Part of a small language model's weights.
Size: 4 heads of 64, vocabulary 2048, 7.76M parameters.
Architecture: RMSNorm before and after each block, rotary positions, no biases in attention or MLP, tied embeddings, capped logits.
Training: 135M tokens, 5653 steps.
Each number is 128 + 24 x the weight over its row's rms, rounded and kept within 0 to 255. Layers, rows and columns count from 0. Numbers have three digits each. The size before them is the row's rms in percent of the matrix's.

# k: layer 6 attention key, 256x256, rms 0.118, rows 51-63, columns 128-255
# q: layer 6 attention query, 256x256, rms 0.114, rows 52-63, columns 128-255
# v: layer 6 attention value, 256x256, rms 0.153, rows 0-39, columns 128-255
# o: layer 6 attention output (transposed), 256x256, rms 0.248, rows 0-39, columns 128-255
k51 118:126162163124102148125119154098152137088103119137133104136148100094135157124097121147112142125111138132159115157108149133143119131143125081134160096135114150099132145141125125131138131092108140125124129127087133168133191102104110138134136130144152120119128123077104112213111152162062119120126134146143112110129060120132128122148153128160149144101096107140135145164146155108120165154117
q52 092:106109146116107126155123131148097142083104076147144124116148134149141127142126100130133160134151161116134119098145138139115125129146123085114123147112081119144074096075138141126192096157155152166093141138136130159118113110130119125147153108130123125076133138136147094139141091129167137136158117125115152108119118131088139130122215102131111139145196138083103129161146092085076108101095
k52 079:102141124111117138095118136113154145115140130098140117129090126162099109136122153113118133099103125098129118110122111133154108143139136151140136135077155134145149146115144128194152148151141134115142114168068104136149100118100087104130171090147139079080165121131141111127169116115138138124097144128109146163077157143175103122117149134155099120134166097116100144107121141131119084115157
q53 120:150143127111136128135100123098128095119112160142176161141105153119151082160103163106174143149164082106159149115110150099143147141150119151131098114075119082150149130142138139124113173080133134118124136132107173102145171115138113143126096110134118148135155187137110149122117168121164149128173152120134124129094143130123131135132145133147117142128098148163144096152168140135116156142128
k53 103:098130125103103159158135128117146164109112115099143103134117103162119170103121112148088109121113134170119101123133102135171121151132140109142170108158128162124160114142124149125122128162116122118115111101102099160131139103116088104128145106105139111107121124118157088104159106165108071113123143121101136112071105144104073136118125119127142158086156134096097105157150113143133138096135
q54 143:109136140146157171118142076162116127119161073122149128101115140151124115159109138141144125115134148131153124086122139147136168116128076132136129165076119130098125097086143112123143108137123122122124140115127110164181132101134119146146152133103135123095103151144113106082101115115133159096133109129103116144123170132102162144153130139138114175178165134090085128160115124135088135083116
k54 126:141154123133141113105105141151145132136105157187117078102144120103138159130098093146116122139122110143157120143133114131122155170134131117141112096131135128139060089135096128099133113086105159114145120141155138157116181109125133135147100105162139142125091130078098117147101145153068126158144124115158103114138081089102164107130151161142146169123088098155132151164117169118136152167110
q55 140:105134099123093119126159169153170186074129092085159108135116142157145108129141141099143161142083163139160117130150119149158135116127105123153105131123093122168095143152156157149120099127109132109108126130146138135113144113128154112124143106108139090121117094120114121132117144096125137126107149073160150132150115100119154060133127094163068105134089147147139164151173160107085130101122
k55 134:127165175101127125111138140135093134077155090135128109132128150125114120100130140145141130124112150151091124164084139146130112078159150087097152122139105170097144173149115145109134121098120147124117159138101143125188128117100126143115131109115147125147123134099084106204118155174091195132139146122105144111111139132100108097139119137130168125133107119137132139169138134101138156102114
q56 150:150136091139101132131185095186119084129141136116138118138101115118131136141130130168146120119105132137130176104131131106153135130116132136146161158131197149170138106144097131133096093114126118082159091101117081130157141130125147111105120092120148114193142123101147108122147114139110112125148138071130110126162100163090115108117130129130110129089146146178142144164107110118140146116107
k56 138:176116116136182131114136142105138167156148111084128167123111071131123148111131141172183139145138166121087142119144134151134071117114095145110123123124098095134090138153113093129133116148116109100118157110137122110100157140160117098143163125134170138138142128135107142118105156145092115111171104135137145115146153106099150118170069064115162160093109149136127130109143111103129135127091
q57 141:145148147122109163122161108108138138130129085151142125164135140148120132170120124125117127106113102138113112150150123138121140101135119106137118167139143104107117108098103100130161094125126125195089151123106116119152123121150121136169159113153152166152096117138135112148114075102134136135162144107160102128143123158095137124158152117113156159141115113100090137127117103134069125166114
k57 147:116096191130103109107126119086152153142107104120147127155111139136134157125137091137111130118115115115110139142130103154156157100107165101137135168158170165128113125120121134155133115130144093138110110118095124073104146103099130159090130143130146107146114114125151126159136118100156166165148110152092119143113107132124143086099130090124117175119124124197116149104133095147125114124128
q58 144:140122099092120132133160133103096081092104135066141153078128154109122186104086136086101145140161141101104119134115134134149145145128127132118169125130112170147117111098116203139166142117131120111099135102111121141144108137129134116093123187130122138134109094121136097134134130138113102073176109107145145112113087127130092084146094144098113169133143130106141128100096132079131146101122
k58 147:098163117111098103148138114148104094114113130123142112132148153120144143111131101088131119118142110095105133135111160085098140153104129141136094124172140125117122137104142134077118107159132111112133148098103127094120134099157090151141101154107116116145092096108157137145123126142180141084108103123150117114099107142151151103144130083136131134168112138116104102114107139102159149127114
q59 165:153129101123081160167151111184135147154140173139156144153118136115119165087112125096125098088107157146133132106102160130106123132108126110115136118128137119130115158104193090121110113140131115152129126126153100162102127112145069152132114101135152135109144154160099166103113125161134132146142147129157148139111169105186124118152105101138124183153153160174110111148190152117168153140097
k59 154:125096115153073150132131121104083159184139105131124172110104111118130095116140110134158119101130140150118127138131151144168213137131124113112151121091164109136121178153128141139103157155123132111193142113129132152126110149140105104109142095145092124163143125107157114112150092152100136149133152105113146161115152111102142190130104107137114159163174110141106158163112156108134155163096
q60 166:130139139128161129154123122131113043143142116105105174101129113135136114147147109114142117117120133139125121155126102138099150125138146129171146142076097154137109130110120103118138135101093127166108114146155152136119141186160131165097155113155142141148131119153111103074118114076137100091132150106157133133119089109123110152116116114105125141140119119170134160089125135126148099087160
k60 153:082122162145137091107099152122155126180107099145136123114139157121140182131136125136138138142116155125114146129161144131181070104112138157139142112107118147109055077131123162137105098146168094119143134112121091089102135115134130166137170102103098132175129119071118134132160149110129151106110146115101088111128113119113130157157123079126128113130141149152098131121147137098109135152137
q61 157:144143112114135140104107151148183148139135155134134135122172169145116102166135105134134119083135107158128108126175108109084124128157115152130089124118104098123099092166160104128125125088119136154120089177176147146100182162133184109154095095113155101189109143114135124130129155105167120101098160153126112110160105167090162185159146160120143108113114155130128092094115150126103145154131
k61 143:108124112118150124114110120125164092155120107137135144129120173163136134105136178143144116090147129094102125143106098141102124097166133141135150150145100106165141124136133081116122144143139133116181125114127125143113105128125123108151209126110109120128086123110096197136152152153131092121105099110107130125130087118119136175129101094132100103089127134101167146151155123147121146131121
q62 164:143122113110106130146163102135111100139179053149146138111101121107135179121151124126126170133136143114118120121115176078138113122093138108124144139142111104097131104140135108117150145151121183173097153126113133123185104177127120157167083148137123098132068116142100113155112128163147115144157128104117122146120109126137138135170150134091140209085127103126137155107113132116099111168117
k62 156:109114096167155114128176146130088158098112118087153109125125136123109118150130136127133129146120095071091107152142160070177128120127121164131157136115138122130146118130149122130128113151125089180153155118147127173152135137130147159116134120083112118126123126116113154153120147131154127135116129105098144135135082134160144103101077148121138159125125118114135083088125109133132150126149
q63 166:136139124127143120117142151110178103154160148114171077137164118127156143163131151129132148127161131111117125108139147120140092144137125117098115145167182135127121121156123144102108153121124158129151145125135086152116100115135104132088102091132165102127132171149106152150093113097104104144181156116116103105127103129127079107137108159104129105132150103123093177185104171100127107163110
k63 152:072169122137149125117105134144126116105118116118128096104161139137105139169132153154090147096149116084129135123132147161129222153122135173116095089130110138142136133121112148144141167085111132133152108110125112154118171101087100140110152098126158101108130115149097115157112122147083158110127092138112146122138139132129139113121156172126108138124127097139123138154102134150155164147170
v0 129:129122107136137133173102104132116140165148123133149196113120117104100146116141103099108147138126187162132114139118108115132109131156122095166103141155127111150145125131099122160118121184141163138157116161156139137134106104156130125123144130126132094138115168139133143144135165125098123137147135092100053176112130120109178146171168164173107142113106131133099099140145124162163140099109
o0 113:147176078157144139172111133109145150131152164135153182111130128104118102124122087132126159106098207157126133129136111135142119120133130108161128162149120148122159155153094137129127126144140187116114142139173139124145125136137114126118147163148143103115130165110149144136124139137107133106145137140116051207113155132120141116189129122155125158133117115119116095097101114167140160139097
v1 125:087163088155156160097127101094124109107134089128120149120122149100132120123077134139115168117082141139115155130121131133145114136099118074081106136115089131121119106097126108107124150112136103108129131099152093121146114169141112150132120122098108162072108114128115125117071135173110114115152113220145132148136157098153122098138144116109102146161104109098106163121168127123097116133058
o1 104:153154145155145122099152120111130115137107123120158151109157154078124154129116124104119144105131158146161109140119091145174138115077120104119118123120116144116116110114120088118149182127145108108129102098160089149141109139128126170122127108080109132085066123139155099111093149117092146095122111150165103161146147132137120124098139125106119145169110120097126093126181140108068095140084
v2 132:115157196065177081147092104168112139094106128121111068099117135124107162139108116128148147140126121098094149130128089105159152149121110085164134142110139139142140135165164111150124123099127161148135110105146139111119086096121086087131107142097105165128130128157092120150140114147100132153122129126109132134117127117128126142106137130160157147136140123146176164117151148107147105097119
o2 113:134155158098211097168092138148146136082104127103146101151114134138110163152116098138094162141106107082120131103154147116142161127121113098136103160113164160149143102164128103130127119107123136166166094086154149084110116107108106120116102145102156138121144089164135127179174118136117150123089134099113133139125160149145104132107116141159154145122099141124144147096146128099147084088128
v3 124:082134123112127100135118083135111113162155186154138159087130141167154156151099116122122164123121131148113150182102117145137109109149147092121141164146132105120175137113156152130074087149110159155157113123137120145077129085110120155183100133109129150149134126145154132129127120120114130144104139122121110110170131101166175150151124091112097100118140101112079128130118137133130093152136
o3 109:096115079118139128143114089154124150186130135123181141103156113184119140152093116126103147091156134125080148173099130124128147122151153101151139104095130143151146143139143117151118072201096142143133132147167115110122157127105109190144114097127111107171134113132160151159130132157146120142137163108124140105132117109106155152147148098124122085134097114137110129121111159118071067109093
v4 125:132089125123125092116127142137118103146137121133141142148140147168168169197096121106159134130144117164139145109127171123160144147108126112104145161142132180149144103085164105136129125159080064178170110097149126144093114125156132103097167103131116113115118144109122145140125126151147151122126165094093126132087161157067140128154126147099141108118153100117146143117133148146116098123150
o4 105:144093147108137117090146150146148096174145127128101126128110169145163154123144133107136129177149133141098139108117176126166143171140086123112116160125089113163156132087138126164118109159130083139175108125124135151107115169130169077078160137169109133091132152110105136127136111186134130122096186120123126178133134122125139119150124122092130097120133151112165149130151133132090097129156
v5 121:120139093113111081143147155093148114142097104130104120096114140178150113126175111143110097138104138119140148176103138108134084120127126123103150136132144128135178157138097127111157104132108116081104127145153146144164116091137136103137118169092158111159077100132092172141133128121164142119103096150144179095127124104146147128121150108139127164131132118167103161122156089124149153145096
o5 106:141105116133119131171102148152146121158096148118121097122077164138133113118129109172126134144146115155143136161122165112123125118130093124140115143120133162085113126121081136095110114143113098093136109142176128121174093113126153102142096143091125102121092140119104134163148150130176125097142079174117167113151165131140112127119149119120142140106159119155110163105137115098144098138132
v6 124:115127109169116132133130113121094146142150110124129146123110125139150117070144115141151164137117137098128118110135149153082101147151076108124092160158131078158123119103192123108100152107114143091155164137095111124139154170118154173110149122138158176180082120156132163150158127126111129132133123140123123140084111128135120108126128126132122139154104153130118092160104153131130108084152
o6 106:135143102175090131142186145121151118099171137126129144111080132150113089031175154131148150115101118087093127127131121130072095123176101104137102145119188102142097152122168110130139147089113137124166175142132145100155155155090131144146157117169133165120075120082103136103165133105147133136136148129182129146143134109108107113137138151135141119143117106118124094159095122112123150086144
v7 125:143138151169120103119130137139114110089116133129108121116158106138078142102087166153133148131123143100118162144122121111117124098134110108124134146152149155154162149121118148114080122113125123124126117141207097126131112100156115114123142167114137113128123113133130103154090113117165129105134140124132137157141088100131122128103128109142138145189131130114130153129146170179093137117107
o7 107:129133148162074117102109149166165111120114146106132155173167147167110116140101163160143116132123159096134127157112111114148138095087062100131141127129165115145129109115134147135112127122145142107125122148170121116117116089113123188149132169133146129118140119110151123124107135146146096084100149134150139155121095111099090082130141106166163145119149120128138151111165182158118130112170
v8 119:130129102102137159155129121149145094156146094117095089132129130138157110094173129123165125179184158161120135089148131101117146139120108145144143139172156172157118101127170087146103117137104117161158129126097149148135084174167128134156124139165144093106125116125118110096092104169153151133194114147113095105116129123149145138127107106131122148141111105141123122137139067124125106187165
o8 102:114140125115116146141133139152159099140168115123112111133128075115104099098156116104170121147129156154128107088152153080103169142126143127106113140153138172116130098110156112142148088141144118158206067096127154098149132196144110143166138122115110133138111110123106077122109129158132166139153158149157123120130103099132130120114132110132118145109106096140138088128144062167105080127168
v9 121:148107138124136129097128138146136131136146102105115153137131140111142111096121131166127172125121154148082120109123122161129125116143198130163103130080118122107145094145134168128118152078083160096171143104159146127100090099120112104162118138128092121119134114100111140136136104137166111170121136144124125116143151103104119109179108098121115139167095137120150087085114131115153127118124
o9 110:140104147107098150102141144131126129131113086125104113123131124125134134092109092137138157102150121154130107110105127188157133099182175171090143118064075153095173149127139145111147135096073137139152145134130139059101112136134127124112096153114084138141145091085143117138127131152148136139143119130168121129158182110110129100146138105142153114113151117088123127110114179109109110109131
v10 119:147094141166117098102138121154092103099182125151154142125106094108152152117152082131114134119140093138134125152136100137115119160090121150164132065138141147118106123094168081148189126091110126134131158112140157163135116104118164143092122123157139162171158100137166123128096141166102084155098111129124124146203140102100137157112135101097098107155166097123144143118157115114110128117098
o10 104:147137107108124100082150200155113152091180142099167165134063131132142128114149086146127137127161091114129124097164103104077118131135161125125134112135139164107129126126133071137166132098128154119153172108113154130101131080132118165156115127120154138160115103151160125110144166142146119132074131122162147159145156129097115151140136108087146150153157130135142164149132174144102124157117
v11 125:127107107107159130080104082137150153114075120118172097085091110144092119117125156083113145126126117091109119133138135158077099097111177131122146120136133143105149148150189112135115133106141176178104121151175101128105127132139131146117158101124090104166099155155157110145087116103198159132156113144150126143127168144143135171089138104128119107131138153125143153116096127138136152124113
o11 103:122100139127110126103118105142134146096091141104139099097090112149111121148147174084135168102149139125133118115137133156114114107133161124126131130136160143126133127176130113157116143151142180159099087141121088103118116143145125141083157116139119118140139200121154149094095121140164137121112095111135125213139161090140150158103121099157105111110113116148136157124076142150139152118115
v12 129:151137125117137131105110116099123091147119131163151146148113111113095138109143138154133102138115120117090148135116101104088116140147115123147116138118084128104133136155084160105122116107097171139122102110143134151135123140093094126137098117098123105119130163121084082112094106110095101090147131156090122104125108137104126109083097134140160113106133135131152158136127107139164119162128
o12 108:161142114139136127100095111149101117162095116165130131160151107125114114151126124128116069139152127105095128111122124109117097176166105147113087097112113113148170125124118120115125121123085168135123122084185164138103132158136123123138068168082140133121137147142109083081121137137125108121123133163133113124127101141098096096097117098131141143123137127153131084110115114127203092166127
v13 122:167120145097117137111157103114139077085128109163093136135166140120133132129118150120198139105127139121124076139144127099146138107137047177126157132125118114147161110134129143102124125148117115155133128128104122172140196084135113135094079108095145139106151127190136143111136108133141131098126162144130142133142116184077144155148151154120109146142116136175158124132111159121109160157134
o13 107:165153132145105152124087147118118107082137157118097077140135121171152141146092129133177113128130152143090124151118117115121149106127118165078165135110141160163124098167111113109154121148138127142131101151160149149130141126125116110100089121127116131129148100179143129136115110123184163121148126155168117131124118145113157122167168145100114118118132167155142158155140119146115155155088
v14 122:134124141089096159119122142099127133119135165146178162108150139129141106135151154121103184106128101127144133120136135127114131124106119136155166155120126128134117172099140095121136125117115174112120118125109085123093119105144153158136136095146141112150087118116130170109123149133123148155182131147097157069128166092124114122150142123154161129134141099135137123109149084130128131103122
o14 104:155100115137090122121097130132112163091133137151152133091102117122156084126123116131134184093120105114193114117130157132121122115147110171154147154190143158104168188131090095122138116131089125104142128128149066093094094158120146148112135147119123187118144137112138175094115120114126120143129136165102082092082121113126111168152159125146182145168107104154104117122133091104121125124116
v15 129:079114127085174183126197111135126152116145147157118116115137102150132053120162161118143104110093120150146112122149158142106132091078113133099124133111105142148134090135138106158105113152118129142117125126146109128150139115113116124153171106112137122142148108172117084122128092097153150115118145140158087123124107132136189138127127121133153116083130157158085128093163127195129153107128
o15 107:123137066087159131124186109116129163093113123132128095151137123144094077129160160144129121141116118167147087139143164130131162103083129156116126098118084119140166140123123115122082116179146122129143141076143141085152105090113160120130142112133152158107154096124129086149107147115112122119109123130119099126140140084157155126143121135137144121137170145125086129112118111197137182102138
v16 126:179137164122120110098141152157105114160150121151137125147181143130099177149123161159162073124132172123134148096096123120154152139124145123162092135138094128120123131121129121088136105139121181128118110091121145090110133139135160137145155122144108146175091135126118151102126107108153078135156135118143102088095124135154100120116130165133143146138139123101139184119137151150108107132099
o16 108:146115125149162131118172099170111137129124108162118146138123117127093184104154153151162068129131123113134156096112131098146167144107189115121101155142088147118141125125150139094136081185114167123126110106132123111087120126110145091134142095105097120142079167129153127104139129104165114114144124152096088113086123144146130120143136181133124161133100128116103126095142145130126118126116
v17 128:151142213157135125112065112116142148112121138152080122124126118086137129177140118142105098128136164107130049166132123140134121156107133148116066145093091142116122122096127144146104130128121110123144120133102163133109162127156156115120108091126157129102133124137088143128150118123142109139112116142155153137126130133148150132086142099118126160115138073104130113134119130106138096157137
o17 106:163149179114170138086117112131102149104117144148099122093121122111141119154193179166108108155116154085124098138087112107112124129139142146115079144107102135133122135120128175145117118145149102147129152142103157134124119137156128134118108064144144102120118134129139115144140120140137114135145107143151163146107145125125134110108125114079133142154123085113148131112114146102154109140132
v18 122:116102089149089125127139102111167164130154148105111131092122165124133162137124158154118121132158124133108125146105089125112154178125127125150118121104097116103144121133167103125111133143192086133098132102110144088103182145134147163156104127109169132117147077131178136139117127167123154130082094096126114149134120132114144140100163114133143128186134148099109140149105110102103127177117
o18 108:113106110175096161143143124115167154108169138136106100154135129100150141130131168164142125120120093090130158154132077159135128163133118083119104149104129113139143135124142138120083131124176042129126100099116109084091142163112152122153128132112152103082115110111169139125105148189133134153099119097129135159128139140132114165122174137165144097161152189113120123154121132079151100187092
v19 124:129136120099068153093133094121122123116119117119129171143123129149102106101071118133160122137138092119104173157116126168143147176129131142177161154102112143144127082150157134125169113079127126137137115174149124127145135194130180156125160124115126154176144099146091106100142109130126111150103119182113146141135123085084127113122165119135156126116129124131120081121120110190139100122108
o19 104:142139126114068126097117082125099138155116136147090154142124124119095070081097122135127138150119086142082129156152074165151123170126128174154144175072103152145151094112140111130148100109130143136146118120131149121139137125127147140147137132136199126142112139179103141124141120113098135190110091168089148153134128113115123093162134127145169130099121107132164073127143146184145092133124
v20 129:156145076186065126175127110113137163131127127168131131112109119115129073142137119165153173132118138152150130122125156136143184150105139125123094138133117154107144118136138181109122125153079113124125122137114135131140146108137146141128114115134118113167121138123092127128108096110149114121191102163123115126096109133145117159152121130137126130076152142201100141130162150160121132127142
o20 108:161131088160087087160136168110157130144148138139128139119132141125160108126127115120138158126137115152131089139102111138136195159132148139127113113144102138107113095151151144086091152191111105112124087138094135125142114140113149116151127069110128106172129134161120105137116114116136104118147130142134126104093096100114100133169059130139164080061147145150112124146140158142137103147135
v21 125:108128117122122117101118133110106118095092126110120170066177100105111103085128156179159144107102110086137190103134112140119120139098133102094086132123102112125154111129088121102093162107148093102160112108063144132139108135187167117118129127135109123131146137138141105124177133104097130112126134142153125103091097150143118148151126116139152135114124117136128127117099058142103099149143
o21 111:159130121130126132103112109094090133122090108106158136099142114108104135100125151190139097135159118135125171112153125113164130110101132106142112113121122136127138135116128106095112186122134091090148118129095129100148111158137115122103126165173099113149159107179119138109147124062135131152105136114176121109105107087127160159180088133153127131104158111128107145114144101112112124116141
v22 119:086122131153105127129170112141143115128125112140102122110112153136092134122105139167134107129110111112116085141153121126143097160117126160151108140076132133135129148134109096131140147149155150118144100121102168084184141159120100131187117090116115087134168141095134150145103134108105151151140141135080111072131136139123122121160130134123127111111118128126140152128132122178108133157157
o22 101:129132168149117126140110126145136146115162098142155098126106163148138128111094160115134142132109114106125052176136137155146094142121189161138132154108136101123135168158107124122153176151122119100166106109110143115149173142098108145188106132128131090148147178112120085143103123108104122151136131129105132125176112166153148117138154154132139091081102171126161158118116121169113116101130
v23 124:128070129118100179123152149140153121151112119146141105193118135139146106110120127183124125136160129122140110121145095084132140155126104135135152175146139116080155119118116129115085139141144100118119102149145141178139149150156089138145109187133100146109159127098138147137135144094118125169098131145151129118110116090111141127164135165148065101170132061102135162121131071139126110104175
o23 106:146096150134118134113157183138177142143116123130143085148143128156177128122108116158131131140102147142094134156143112103094147147135114131125144160121157104098146178110126083059122148130104131123117120147164102163175137149131099177150114155123151137138170144113139106131119123138140127129099122141126137143116145095099144133155119164139099101115105095105157170121140088111124107153164
v24 121:146144125143138138160127188123088135150123090138106100155145134145106141144126144167078106125141082126152145139121167140112113134145093143154172142134139150093168152153139102123114136135136104110118145185140133160123119136134138065099114097126133117133131094112117109101128125170113121158154141130146096081130089076113131111129133105123120158159172127134122103120138157142129126158107
o24 107:121116152160105121170120143129082150156151117169119105190118154126096109173096136159088113155103094140143123137134112126103125144120117161152150159113123132103139130144149088152098128104098091116104132153143139160109117134149137071138116082119099087126147075097139113109105118160132116133177084151149120101119090100109144161101133138117129160131141128131129111130099136169107104144089
v25 123:102130112180150115134144138142118095108129123120083131106137109109084084164139146073140120128090136138107159105134027115100133136137132136087162113115102135132116127157135135128101138096175061127133145103091155121096145132124107150107147150152150105158170150107129126116109146129135089164142166107173151111142133141127151143117138154108091157146104131169129135109157126123144119131140
o25 104:147106137192153113105125173132138101114151120118101119135127084104074110153168130066140092130125169126106151160124077108140108150147124120134134117123128110134152125148132161156110170105170099126147119108105129105073129055146133180126132172146157107139158149128150109134115145157131137125169144113159157074127141121136132162127137110086112147143116124142122140106109098128127125124175
v26 119:156150113159114136140094173159143070114158094113084161129144114137145081176083103105108166124092134115096116170140139141122157105117155133156105156136149151120164156211132104148186134116136149113127115099122123101120161123141118137154116182124115168122084129097118118116128114110104137126138112114153121143156175110161109115116103123120148153114146125146143101153078151126161109122141
o26 109:128183145135145090115071162136121095126159069122136159162160112111137145170097160124118126107102125139133109153129126172139147148150133138154114151149137175144123166145163109128145136142166075128118143101112142161120132166124124130127092174141150181144103145131113146145104098123084136126141134127135144123171128063152137086111113160122101145121160115135127095127106151072152146138146
v27 123:149129175132109159131143155166168126136119111128108196098144164128131115140126129142083135149147094150128112176122146093132167172156100108147092112133114145112132150123127151156109140136095158116120136132124116113124101153159138133110134109202126175100117113148160130114144162128094119093169139102141148117179104127165188141102125156151114089121141165118103122141155117119108175140142
o27 107:152096138152104181103157127128119121138104120091145140146170129149123104114143108131074146133124114151181137161129112104146150147189154106106092124171119141078123130090139121159135152148108137134124093131115120129132129131176133108131148161184110150110098144153111105138101132127102071108132131133134115138177084117120158099112142167122125103168117196119105127107130166145132138107147
v28 127:137143093187148111141138156160144161127093099101171112133151142155145060169110115131171179133122090091151145124093116109116119163114105134121131140157102117120124144132080150142166119115142178140136151118160132127148136121113105133124157133144150158122092138149143106116081139093126117121069136088126151112146107111128118125145111114131124125156161114152129178156139095127127146137082
o28 107:157142124189156113152127178131124129125120112146153124149113120143141072126121146181166149102134107116130107152088139097120117195087128138129145125101091108096134121125093160145177077120118156163143093136136151127150107102138146137085154132138134158136091140110140104121102143104125126122135137113119143162152137168131123119152117146172102118151102126147117142160138079107128156158135
v29 118:141117117133134116115145190111097138120150137144119105136153135128148151139175145153107151127152116143160107098142172104162119118085168105134130167118119137147105148084084099116121120106130143176184153116136160139096121088098088106119110161125113139120162109163141157115143197105149101126137105168088113160135120152128165077086127130133156082151119135156119120113121125145135153113086
o29 106:110106109124083114091164177150140123134146135111138106172126111134149098135127128105096139161131131122136115120150158117151126103122144051130128117126103147126086152080100101130138101163118148189164147120124108144109129093120155126123127152130107109137133108107140159091146154126145113126140128145076145158131139147137117085131166147136141116099126104153145116139090126149151102154089
v30 132:112115126100152122097141119110117135126174154136144156128126105091160130140145106172146136105148138104092139200143083102117134152154113119115108126083156119116121162135156140079131117163134124161058108142100117143119112145164103087103111124134113124147097087105094134128124148097118104107128134093111044132135112163127130061160080129122112145175135092143116090162158179154105094124111
o30 110:157077112130123113106149145115115142109145168124107116165132155132134117145137110121133132150150136113110129183166111091100137147129118150156102111125147082176145141128151133108135125149120072151076104191119115130136121142137106125095106092117123133114092097095129106138104157116105131122146172123116026133118132135126130121136094119098122131154131112135152120190131169128120058105136
v31 125:165144083136129134184137129159135171163077120127176143115171135128131114120130135115106089157169149120130097139165098128123154105164114145099094101101074113159099151109088112105120115134136116085138124139115115126098134101176103126122142138118140116149143082139061124098129146150131142145114147110157089115129129128115092110152098130121117096144098088111155156080080095159126170135102
o31 105:151139102106098125158137133139141125148101119098153168117161124120109130134159136146136086178138140122152070117129106126118123134172116147141135084105115126139153164110068126107124106147140070147130149188100124110154148157132121122125143085109128160160168109130092166077158150153143158152114152144163067096132113158160108099148111113129107128187089113111130158111121121132155167153111
v32 123:135142117153121126134144085138157139095119155128117149154140139102178113149121161183091107157130106100118134099151100117081166075115135086116124099173150120135132118171116109159141104060151125119145132166124136105074140125123097104161092097129133165135111133150163139076128119103123142122133127147080120120140125096114122147115138136128157170123139134109078093096128115118116153108098
o32 109:142150115122118110131134191114147157136120135155122134178146134125166107164116133133144135167103092128080158092135110109107135067118180104112120137156192085118126127198126130167166157087118134096139089171110162101083105134126098117177147097089131173133157106167155182122135157125099137120141096162091163134168128123121135161135148127096123135135124133131106093106142129135139136113080
v33 125:107137128133145123123101166146125105130120136116150115154084167152129137133150149137148091094094095133138102112151121136122149083143137124150116090147152118135144214089109121145095148136103101180125125098137147119144160150162123137127121140160151123093138138121092074077159089119107134075136112113147149113150129168091123134172109109118085198118142104115142103148152132101107129119141
o33 113:098102118117117171155109157159152126155076091134128152113119167116145139111161109147176098115071124149144113118131110130092132103153132122128140093179205119120145151087136091161121153151112118197093109104138163147099147118152129120123102119127115130116134139113089084134140069091125169101107119135124142098140109153132097108144097131167102162095143156131145102171160128101108110114116
v34 123:136086098110173167133086128154144091148160136096131113104126117147135133148157103070142127155113141060170142148127114232135103125157186132124144146111096144134088126113123142122126120111169115103095094098122160148149159097108150113148132101106118139109121081132122119137139121111124154093149163149113108190132135128132125147138133144111113165150102131114134138175124141102153203093142
o34 107:124047061093147122144106124154157090167158111112100109111146121160113120121165098094108127114132117090150142118107102212095121120127161139154139131117127119135105128129130139139127115117151112103093077087117129120107132133096185158130129106118134125150121083156081105118136148113134118118158149161156125169124119167142128163142138121139110168104127137144126142152179152102133221112106
v35 123:157138095114125140132099098150116165123156122109127140139132145146136126143163093152122147138102108190148114090125123115163164145134090111145108078147149152138138109151123122105145137120135100114096128144112142163077119081113114116121117147139125141135034118137101170155133085108121115129135127123140086123157134153109144139101135117127116127132129104189120131118121073218093144123106
o35 109:131111077119122149083112064131138152115156137111105119138159136160131133158122119136136142143060138177117086081134108117183163124147135077126124104160124113108146122148108099119161149136140097121122148146080134169069112094104098096114142162146116129152060120135129162156141127149129130132187126152140112117147166144102125095142113142135105150109143099150122145128117031159121096163135
v36 129:125142171144082157118113100188118114154138123172134125176124169138138115115120103108129102105131138097134159076149145169128098147126116102154128114116138107144123182131115131144125120156136134101047160151142143147135124116113136111100086141096118144134128145107140138080133116136130129136129148132126173106126091136176131121145119133068189143138113165154158116129131141123120170144166
o36 110:113142147153095191095119061154145175127138139157142133135134115133160123122094128115128120138127115112133163052131158156110076124122125110136133144131158108155124127131129150153149139144114111107058129109124137177123114099114122147075125124091107137106161161154123156095116126125112132185139154152130154096147132114135139130146096130109199151144148153112120110123134142147100148120138
v37 127:080118193148127135129173138145095147101081130140124097079156100147133121142141110126135142118139157126172128120138188140161112107165086080184097079115095086120130119184115130157135105109104127204157149119166154145118105108145154144152113148120135109100135108100128138139127137107112178178118129148140095161109125160102126104097130075153100138156125139120148163118102117111116134161139
o37 107:113128165149156137116145115131134178114094129101111111123111130164123130120145117136135128127110150147142116105130187136133087120162105044126128080113080135103107132155102127137112138118099108172145167110135138138120116101116117128143071117103128124150125130169162144142094137098119174127105138123122114183120090162158075109143152120167117129118118139132122160141115101132101124140160
v38 118:133142140159130184115128156152155118114116136131159133130130136137083105153144074103161134153111104126131156086133133104111167116172095148143131154100143129107140142111124146075152114153125083092156098133141164132099099129174109115125102145111148157151167113156131123138144140129160125141129146163093124105150130173117120126120129111152140138154146136123097134160121121134129132104111
o38 107:095127089141143137129111114120154108153125100127126137143120108115088098120158099111165179146156102147108143097146157140147123135174130120125143136114116146154166134102119126103177137161142064095145081165106148149124124110163150105109115111142172127114166129103154115153157129117151122127147110101121133113159108178129118129105126113169184125135159087135108145154133193137138127136143
v39 125:126117084131098098142132097117163164164124112160147118138099111100079169142138088136126149144148143147143135101120154124107143128145134135160143106098093093103117159138092158131147118079169137081115162153091130123070133137117073099086151094116101141150141125123115142140123088161124176093146100149139106145127115127144142140116125160118111122098119097099162130125156128114153111134174
o39 111:156135103123111107122110108094124130148159120131183104139107118110104155133127116101123180159129150072159132090090142114083122145132137102134152118076116119093118151183110168127100089096149113121115153160114144127080148140137083055084130113119104120131130118141124120098092101154114162109108099142153116134149114136122130129154136125121125098089128131093133114145169120120174092105159